{"n_layer": 18, "d_model": 192, "n_head": 12, "n_kv_head": 12, "head_dim": 32, "d_mlp": 768, "vocab_size": 3243, "activation": "squared_relu", "norm": "rmsnorm", "norm_place": "pre", "norm_eps": 1e-06, "positions": "rope", "rope_base": 1020.0, "rope_fraction": 0.5, "qk_norm": true, "attn_scale": 0.261, "bias": "none", "tie_embeddings": false, "parallel_block": false, "extras": ["some layers without attention", "local attention windows", "paired heads", "shifted keys", "gated attention", "value embeddings", "a smear gate", "an embedding shortcut", "learned residual scales", "norms scaled by depth", "capped logits"], "init": "normal", "init_std_qkv": 0.0436, "init_std_o": 0.0, "init_std_up": 0.0436, "init_std_down": 0.0, "optimizer": "adamw", "lr": 0.00374, "beta1": 0.9, "beta2": 0.99, "weight_decay": 0.059, "lr_head": 0.00708, "grad_clip": 1.0, "warmup_steps": 238, "schedule": "wsd", "decay_fraction": 0.843, "decay_shape": "pow", "final_lr_fraction": 0.0, "batch_tokens": 32768, "seq_len": 1024, "doc_mask": true, "train_tokens": 169700000, "steps": 5179, "dataset": "wikipedia_en"}
Each number is 128 + 24 x the weight over its row's rms, rounded and kept within 0 to 255. Layers, rows and columns count from 0. Numbers have three digits each. The size before them is the row's rms in percent of the matrix's.

# layer 2 MLP up, 768x192, rms 0.13, rows 68-135, columns 96-191
093:130115170086141167152121124156148147157141152171115127119170131117123129109134118130146128112149153092139116132124121125115108153145107141155133138091146131119108133154147166112135123197146129133084159106170138079122139140120169111117130112129120136099103144147103110113112116173131147134
094:072074162117150165122121107117111151160112157139066149122129123153101098103151139108083102112130147083098106165150099146111163123155114140105180116107114166115147147124162117115141121144124155133154121124156120080145161141147134124128128158149136130119121155111104133102139137140119132140
095:136167121104156133143095136107140153164151161157086105120139166138110103113116092112164104125131147062139119131118077091118090133134115145140116175101108145101168124136143138144138082178123135133153120150110150126151098099135161107178151104142144114113105141077128119100111140136111087065
103:114144115131121139140076133164118112108103116137121120115099104144120129155153100127146158165127113118145110099171074154152155115147161136139129125153157184129124093118151115157111104127156158117144108118130150098155127131116141110117143163164136151112117118085099105178155164122098139090
094:146135142163194127136109134092151119141086130139134094100133104125158146183134138129105122117129133153108143078152135169130158115100129120138096165115166122121075098132133121117132172113126156130113090098141120083165108107159098100074122124123147122150124140114089125150142122115127118112
098:108118145131140168162138142106136132115133158105141082111123144143133130124136093119087132112172154120090139115129141096094127135122115158114168108132161164139161148137128148068118123100136140133126142139108132081129152145129113146127175133122134165123093181128132134153185136174097104174
101:090161092137117168143078133140176160106122113090104101134135173177182104130178124093138126126144160107100139151096143156128163136139088127165156162113121122098105128111165104087160145145157125133103123106088120111105091100149176080135118141109169127113133122125140115155156133115123174105
080:118107109149136187129096130110136147170116138127089092104122201107137147126139139095128106167171160101099151121094110154078135114117136161152126130101127122178114115123130145164148161139117137155131103063137127083112128098113146085115142125158132096117147117166123124103121157116162110094
087:109093150123127156161078081150139117127102103146118092121164138146131124111121115098152133116106109173159095105128082136124141143148107169097157175101101134142114085071115118140119148122131141134128154135167127137125139122149166078066178120128143086129108185126146115142145140152094121134
104:121093133112151097124118165142103156097104182115124126133125166122153157117112092139089134109173101121128143145138112104091129173143137113136150147131140141124126087123113144150143112120124151121123066145126141127166110110112114121110155161091170101099140149104122113181144143117116134142
097:150148120096118134174151133084152102095091141134122098143101134134143095138132111136126156159111135136095136121142128137116130110149107132140152103102138150105159156117123135149136106118089169125110101148143125143145097160140128134109108131134138073169132178128119105119116142166121115148
107:110113123097154156137105122167127145095123104144103074139124158170157135169119138127098147162119092130100127163077143122143127099099125127155123105104117118106103160100129114118132092166104143108127122121123168125083122116156183154145146088105139115131134135120121126137156147153127123153
101:138144150155135146144153108120169116081076138143129111122131108112109088096166143106107147141170116128115111129104106107148140131133090119166163114129157090131108143104142120101145120122168160137149111099123096117090129161116140118082080084146124109171098131113144123062120113159120161136
097:077117081157145116139122106129116134137099104147108104104101125108145121114145153130100088164151112099161116134138154160080120115129107119143112098116095107069110110103120116074129144128138130160125086083153140150117124080110151101107120104125116086147149146122115101131126106169110088148
110:135089105137140135107161101088145135101082110144133158108120194131134075153138137087142148147116111141128156161133120123155129101091093081126148105127083138101116161105121156125164152135107103168127125090152096125117106122129112106131145117103119149129130138127107137127124146120100134150
096:115115114111139114119141082087143154110120168102143097146112145125128108131120143112155116150145140126154156118145103153110101094123117089135169152159108158096109114134110140165134120164126207103108105133165162102106120104134160135151138124160121138127106135129154153182113124149129097141
094:114112142117128175131110151164128150105160144152118143117122177150137094120164117088116111155161126127113165170150126175128149168119096123132138135127136102135099127104135157176167144133183070118122159128147111169145103094152164101130187117107158129164095165097091147132102108139127137121
115:135075114149084121132101130105113107117087170133107130134099146145163163122127104096123157158143130129133148150145091134138157085119113132128118204142132134127110158067122152146135127166089137146140104111129145110099153159102118148128121158146141146137111126132120101113140095162125136097
109:147113147126129206170089101132116115117145089126154120081127143129138122110139125067100092199164128104110152148141143120109142145105120133120175185090143143098125133105138137176114104111092131088144119135108152108100111125124129139122143100167106129128107188137107141121147176168118148101
105:121152141137127108140116120112142127100113088121128145126145157122167120087120155131122162114103130151077110160134110114177132116105140079128125135151106145122108140129132119136173157141125133137133082082122104096123118137132139150171160089148152132126084139141119101149129137110136127132
100:115127131157167131141140103138129105166137110172101126154094104151131141142111090130112154138142103083089089115157094148115140111105109140144118122150104145160120180136161096112163085129143152185151132068154142142118152141105127127093122113132073093184082128127084111118162140094138119099
105:100081143134107147139119114117128136141135109122096097113137138118141137139123078162126093152196109170104149088197104166098145096159094118096114131134115134103150152139146126134162125114138163125120102110131098137104114169178143095130113134129158113100144122138126125142121140127121160108
101:081121123110135115122126113098109118118122120130103142119091140114171111122144075153090180120154114113138132113109106107120191165107115085115126146114122158070089105147111134127101095156109147124184075117115128125164123114082095173111143120180148093130117177091105142167135094128141143099
107:138129108180170148133115143131123093139150109177065135084110114143117173161146121115142113143127109073113104130118137157093168150057128141137157135100039163134060080162099147128147123139147113166121125127137111099091141102134116143094151142115114144121127105111124102107127147099163142126
109:164122165118133096162112172115162153120139091165107127123142146115097105055132137143094097101183162110101124147126139102088113157146130083092142143131160132124128142122104112119160126168132160137116127106126107105142147116145156178134129130139126137109124123101131095148157145118099081145
095:137166177141160131123119114109133136153149125138135151141118136141151117128125134148117112136158111079125127152119147159124101130118157112121140127140091135095148151120175122119109147167122099119117133130149194127086128123144114137091135136095143080147146131112115132125146145142105135069
102:152114153132130151171084127123125109136106156161157127104154126131140147098150149070118136117141138141082119147136162168106139140128148126139128109139129100107135088077128112134153154147135101186086124136148157108088150071129137123109180119093134064140163117112127155113104126150158117172
100:147121117075134180171114105151197164097119119114111100145113120127152081111131152084138140154155095090084141188129104159122135123129092107128120150137132124120131096132127092127126130149132118115145136088137105111138145132163123102116137104123137126104123146145078113142157152099135142135
102:141165132148142126154134133083178094116101100136112155124158169129135102118119142103112078119134131132137138078117083167108180085097141115120150153107154157153121120114129119127092094128139107132139103125096174106156130143103125128086141120145124155138123123095071101127152131146131115121
100:098140098131149151126099122121115140159116108112152117124150130144142155081150156119118134147154129118104149140090160100141109128100080121096170138117091154126141120173114095168125167162125157115113137081138144120102091104132177120128182161111152147120109127136117116158171115121117124125
102:094151156146156155101118132118151124125116103147067125139130105113138134066159121110082160140162113112087099130080152125137134146113117138107138189129143117159115098164135100141113116122115102134116081148116158093115118123124140141131116139134128131146138129114117108095143097145155136131
109:148124161151149083089109139123129180132131116171097097118137152140191097081146142131102118119148114114144081133127131112156111122143133100150106138113156102054146104106083119114164141138128130139125123156149118123095119115142159131134162152157132138190119125114140124166098178142112138129
091:128133073133109132134091100135141168124123119108157133142116109142151082162112137072091162116125138100130133154133119128098161113127132110147140116125110137075116118118139102099139096107159119111090132092160155128141099113113131107131126125133112166113122128111119110119180151116160162155
089:077179127138119171126136103126128105166120097111092115136146170143120145156131094082157107142125143120105156123114124147132135127132126114103126118108106117138055115159142131128133123152094169156150078084111122127105076138117150143113106079154143110118156146137132120126135130124109094107
094:089086125117124103124123148085147162148147131134163095128142140086111141137141093100132151130164093137125129109149128126133120104099114132093113147096112066121139090142104135122170170144143087151149141135131133129130102135141142154141163112117115147145085165123108152104116154113108146069
108:138154144118143155121116144117123111070136160102106134128103127140144142112159147108098134162152111121053145165111122139152148110143118113112147131114129116129127122132105127129112099112141125125117085100087094150120109147144123139132118104127134119116132124128088092160152107142106113140
107:147123179159133148121095133147151141128102107171117109178146163167129116106132155080129120127128138129159137140119093173116099122124143144156180148127142124096141121143155141120151091098131138119102143125186123133105112126136151089153107129111165107114170154163116134143118136127101114100
101:145131122144130134100118170133144108136122143143108126091165143156111157105135078088133125156152104084118138145126140140105142135117132112164109139140106100126133105159130107112155142137081115164144131089137104107094140146149146104114132096131100108155156110128123121127181119112165157103
103:084143118112159105167130120116184148117124120116143133123111156105130136149140097107157154128107137139100127134189126140125159109106120112117150110146112127130133135109161126131153070117146165109158135156124084156153128124161123112128119142173156120103093170080109177093169151147124119167
095:116123128095128122132085120136166157088135129138117107139119156158171126065151141116104108122164121087097136156152127150138145153121119091143156151109145115104130144139099086081147110119082152135146153123094115180145094139181147086136096109168109111135100121133118050094144110116144114148
101:096157155187111122107138154115154110098129116135139143105160150130153129128107055104113086150142137124108087081136137168179120104140087106131137154154141153165148131125162143122132111163121146130101085096140153130134108147124139137131130089132138103112135163136131129122148155108133133071
104:173130128121114137096153113111157130189118162172066126120128161132124101096127076104140075125144142115151110119149115130130141105119089173178133118115117120160146132100129116083109164133132124145146107097145162107125132088125118100089149126143154117173116157144125130138124134106156084058
101:132154099141125118148129134082144134126118136111146118110130114146130128132165126138091116113139078125109135165145151146151141152127146090126161161150147123097102105145138171098115172105121142132109125061127118068154148133151151094091132145111096079096121099144066113104119117138138164138
103:170098152137141139113114121107161112098046135124080148149136135170146138098146157069132153154125148124102126139110145198139171098141109094135134133113154162098136147135105126116116132154133129120119138096174132094126117114147142160083105092161121099138132116117109135122157179108148093138
110:128109098192104142131096123129110094141128135159104135088126157156120122165120098142146114131136106115144116115210114137133110129108126129150133134112081176118100120123160149168158081107148109159113119096182124117108124105134149140084103136135136108149130150097117137124163173143120163114
106:072092089128170147124103097095163108119135101155107113088091130162124132102183089112099146131157131123123170144153144130120149130108100125141127116113106140131125135126101119089169134139112114140138115133173139140118076140132158141143132082111154138148128150116147126111167130123144156077
104:137138093130140155084089076126112137101134134158070145125125134121135123132145125106114109157099150140066154134155154122139140094164128125141129151118146090131162126144147134095158123127127134147130113121108138122165160101092182126139143121135118110141170109111184093087142122118122118081
116:109149113120143151113140088139143134183099134179130118092128139129170140129108139111100140141164164139102144138149150147111124154104123106129134118087111131090183110114145146136164123126136100184120101105121129152170131164128137118086130153167166070126141130119104134165114161123154153135
095:150153192143133150123106092132130157094109121129128109096131133121137104110162132141120121145166093117086121160133159114165095174142125129143143135109124119123106158090107124082158095132113126162091119121151132153135132126112184136118142135146129076108111123136094074145120142126113161166
110:130161122148133154140094130104151155186144148150115068095156171141095132102138097122143124137134157098142102133149116119119096090164131127156113155109117135153138177143131126122150131172153151141170128083136159091108118080085142095128134085113108098106115120123137094086126139115138116047
096:129124140086133102169115132119118100103078104132165152151161133153160155160125127110127131131141103143105128109127123084144110119119127071133098090147122129139138104104127114127127149118106144116107069111137130110105129103168113150102157115116119128090145143091104142137151113157096141118
093:096080152130132112119093113095126095159113119154101123091103112145158135119133125134137130118115087127153071109125076142110154094142141106099128115120146143098083082144146112106117136122108089130130148168106117084133147151138109119142120081177117130150121186145155141135171174136101109114
111:155109141081143127114111111124190163145150109106103097137149118148164102147125101092126174123145107089114132153147139106123154137134094112129150110079127107114094129103087130141142126140095126161157119130099121146174142105111125134101117130153133111169087175131108121130134123090159129100
095:116105098103182172133124117128125111095123127175117113125167117153119120130168120119149058111132120081112126130122097139143139121145116098120117152152142126131101123154095126119130142108119142123102128120158108123150096132092131091104156073113143083172159130111126109141158109147191132127
087:117166150124136113109149102118142166133116136139140076095144183117155122108110114125139153148114149149170089111103159160136086089152081097157169160152099124112102110129150142159115125141097175168138081071133138157105129140171130136142118133169132113101131116087098136111125122145127151104
101:158160094140092139133129158147141145126126139116113161134181120144117098132150152114098154153139138141129182095157100115129108133157127115141146109121165146168145139105104112134149112121124127123105082101142130111135132160151152134140127101138116103126148129091115109122156156177134120135
089:097109108078142129136080102105133098132116107119158146110142141150120148145134164109103146132142142091148145174143109083122144132147084146157161122153102162060086147143119116139115141111149179108123141098148106121142082067149139128124145111141126103081145139136114140112140126150108172111
108:091130109091117140082100109067110152114116155169153133109100121105119128134116142113136124175134094132120118133114166141145091127112109131174216135125108131115114134118121145136167136102104130111159117121161156115116143131129181106119141156125172120095145106092127110116139144170145150132
110:140120142135117118098129137135150141120122122116157092108130103147169145095140109113138158124145083117123119117132131132158172075116088124094124106094119120119145086097123086150143139134075086174128107118158159118148110115116143068151143175154142143124140193118139162151143157157123149152
101:105094106128165135114135115110094152148155097160138094142048182132138162126109137136107125118146103099124137126136115120119134115129091096122133146071159127116115117099109115126162108111113156174128128103140137132134107114135161051168128113148101144148114161157112138140134147099104139142
096:135175127134155119126099120127165092138134127156076134135103131157141110081143127095111135134130110164099123131099121105151132117089117137137128100133137106135129114153098151084143123137094106160155102148177088106128144134092147148145188136195147112104167110120145095122136106142103144071
096:115081138150138138148154128089162152143122129147089127135132136140139075057130114118131112143111091157131104140113059139118128165142154115107095139122071132179156092148146138124109128107157143120131109116143143100089134112093138145107134098128141113115103145123118144139157153133129164107
099:103103117119149152153152111137187084171142158129131118110103100096133128158141062149113141123151114079117149089104159130170139123127106115115097145117126155137130121124107125170171114145106104129192132112128147105117059105152137107107151122147154131141130142091127110154139155114148118118
100:100105119133155072111118103124126143172120126121142073112151173093161160174084134111157149101153156128162083085121139169155106102140114135123121144074139168107129131100136160134109165144072157168104103108131149139092083111167110128103105072150154119103153128106140132108112130097145129123
099:113126186121147130149135091109187172141100116156115103137124123131171111106126084120087136118133129133114111163156128159118107126145072063126149132166113113070148100120129155146118110117108139169166105114134114113125142110095137151101160109130138132108124143093141115171110115118092093115
101:114106135159125139141126144152138091137127106159123119112146118097183101146132128105129091106131128121099108112159144118139172128098129128133140148102151154127150130098122156088134119152105165162154070099086069105134092087174140131124142143107133079157138160111120134160117117177114123090
088:046151121127157098150098061124133115098098145161120106138096145116133127153129099088121129136134182102144115133110132126116151111089099093168133145118144136110140166095121130120135084149083135126141129108130144152188096124119150141107142141156155114163121143094116110128139124120135113142
092:100121128148114163141145153108170130128134116128075145137130178125159109104122150080130132147124144091085104068114110101112118149113076111120121131127143100127144108092143140155128141177165126141121141077114171072098173123127132140100124089124157139133128118134137162148108156118129146078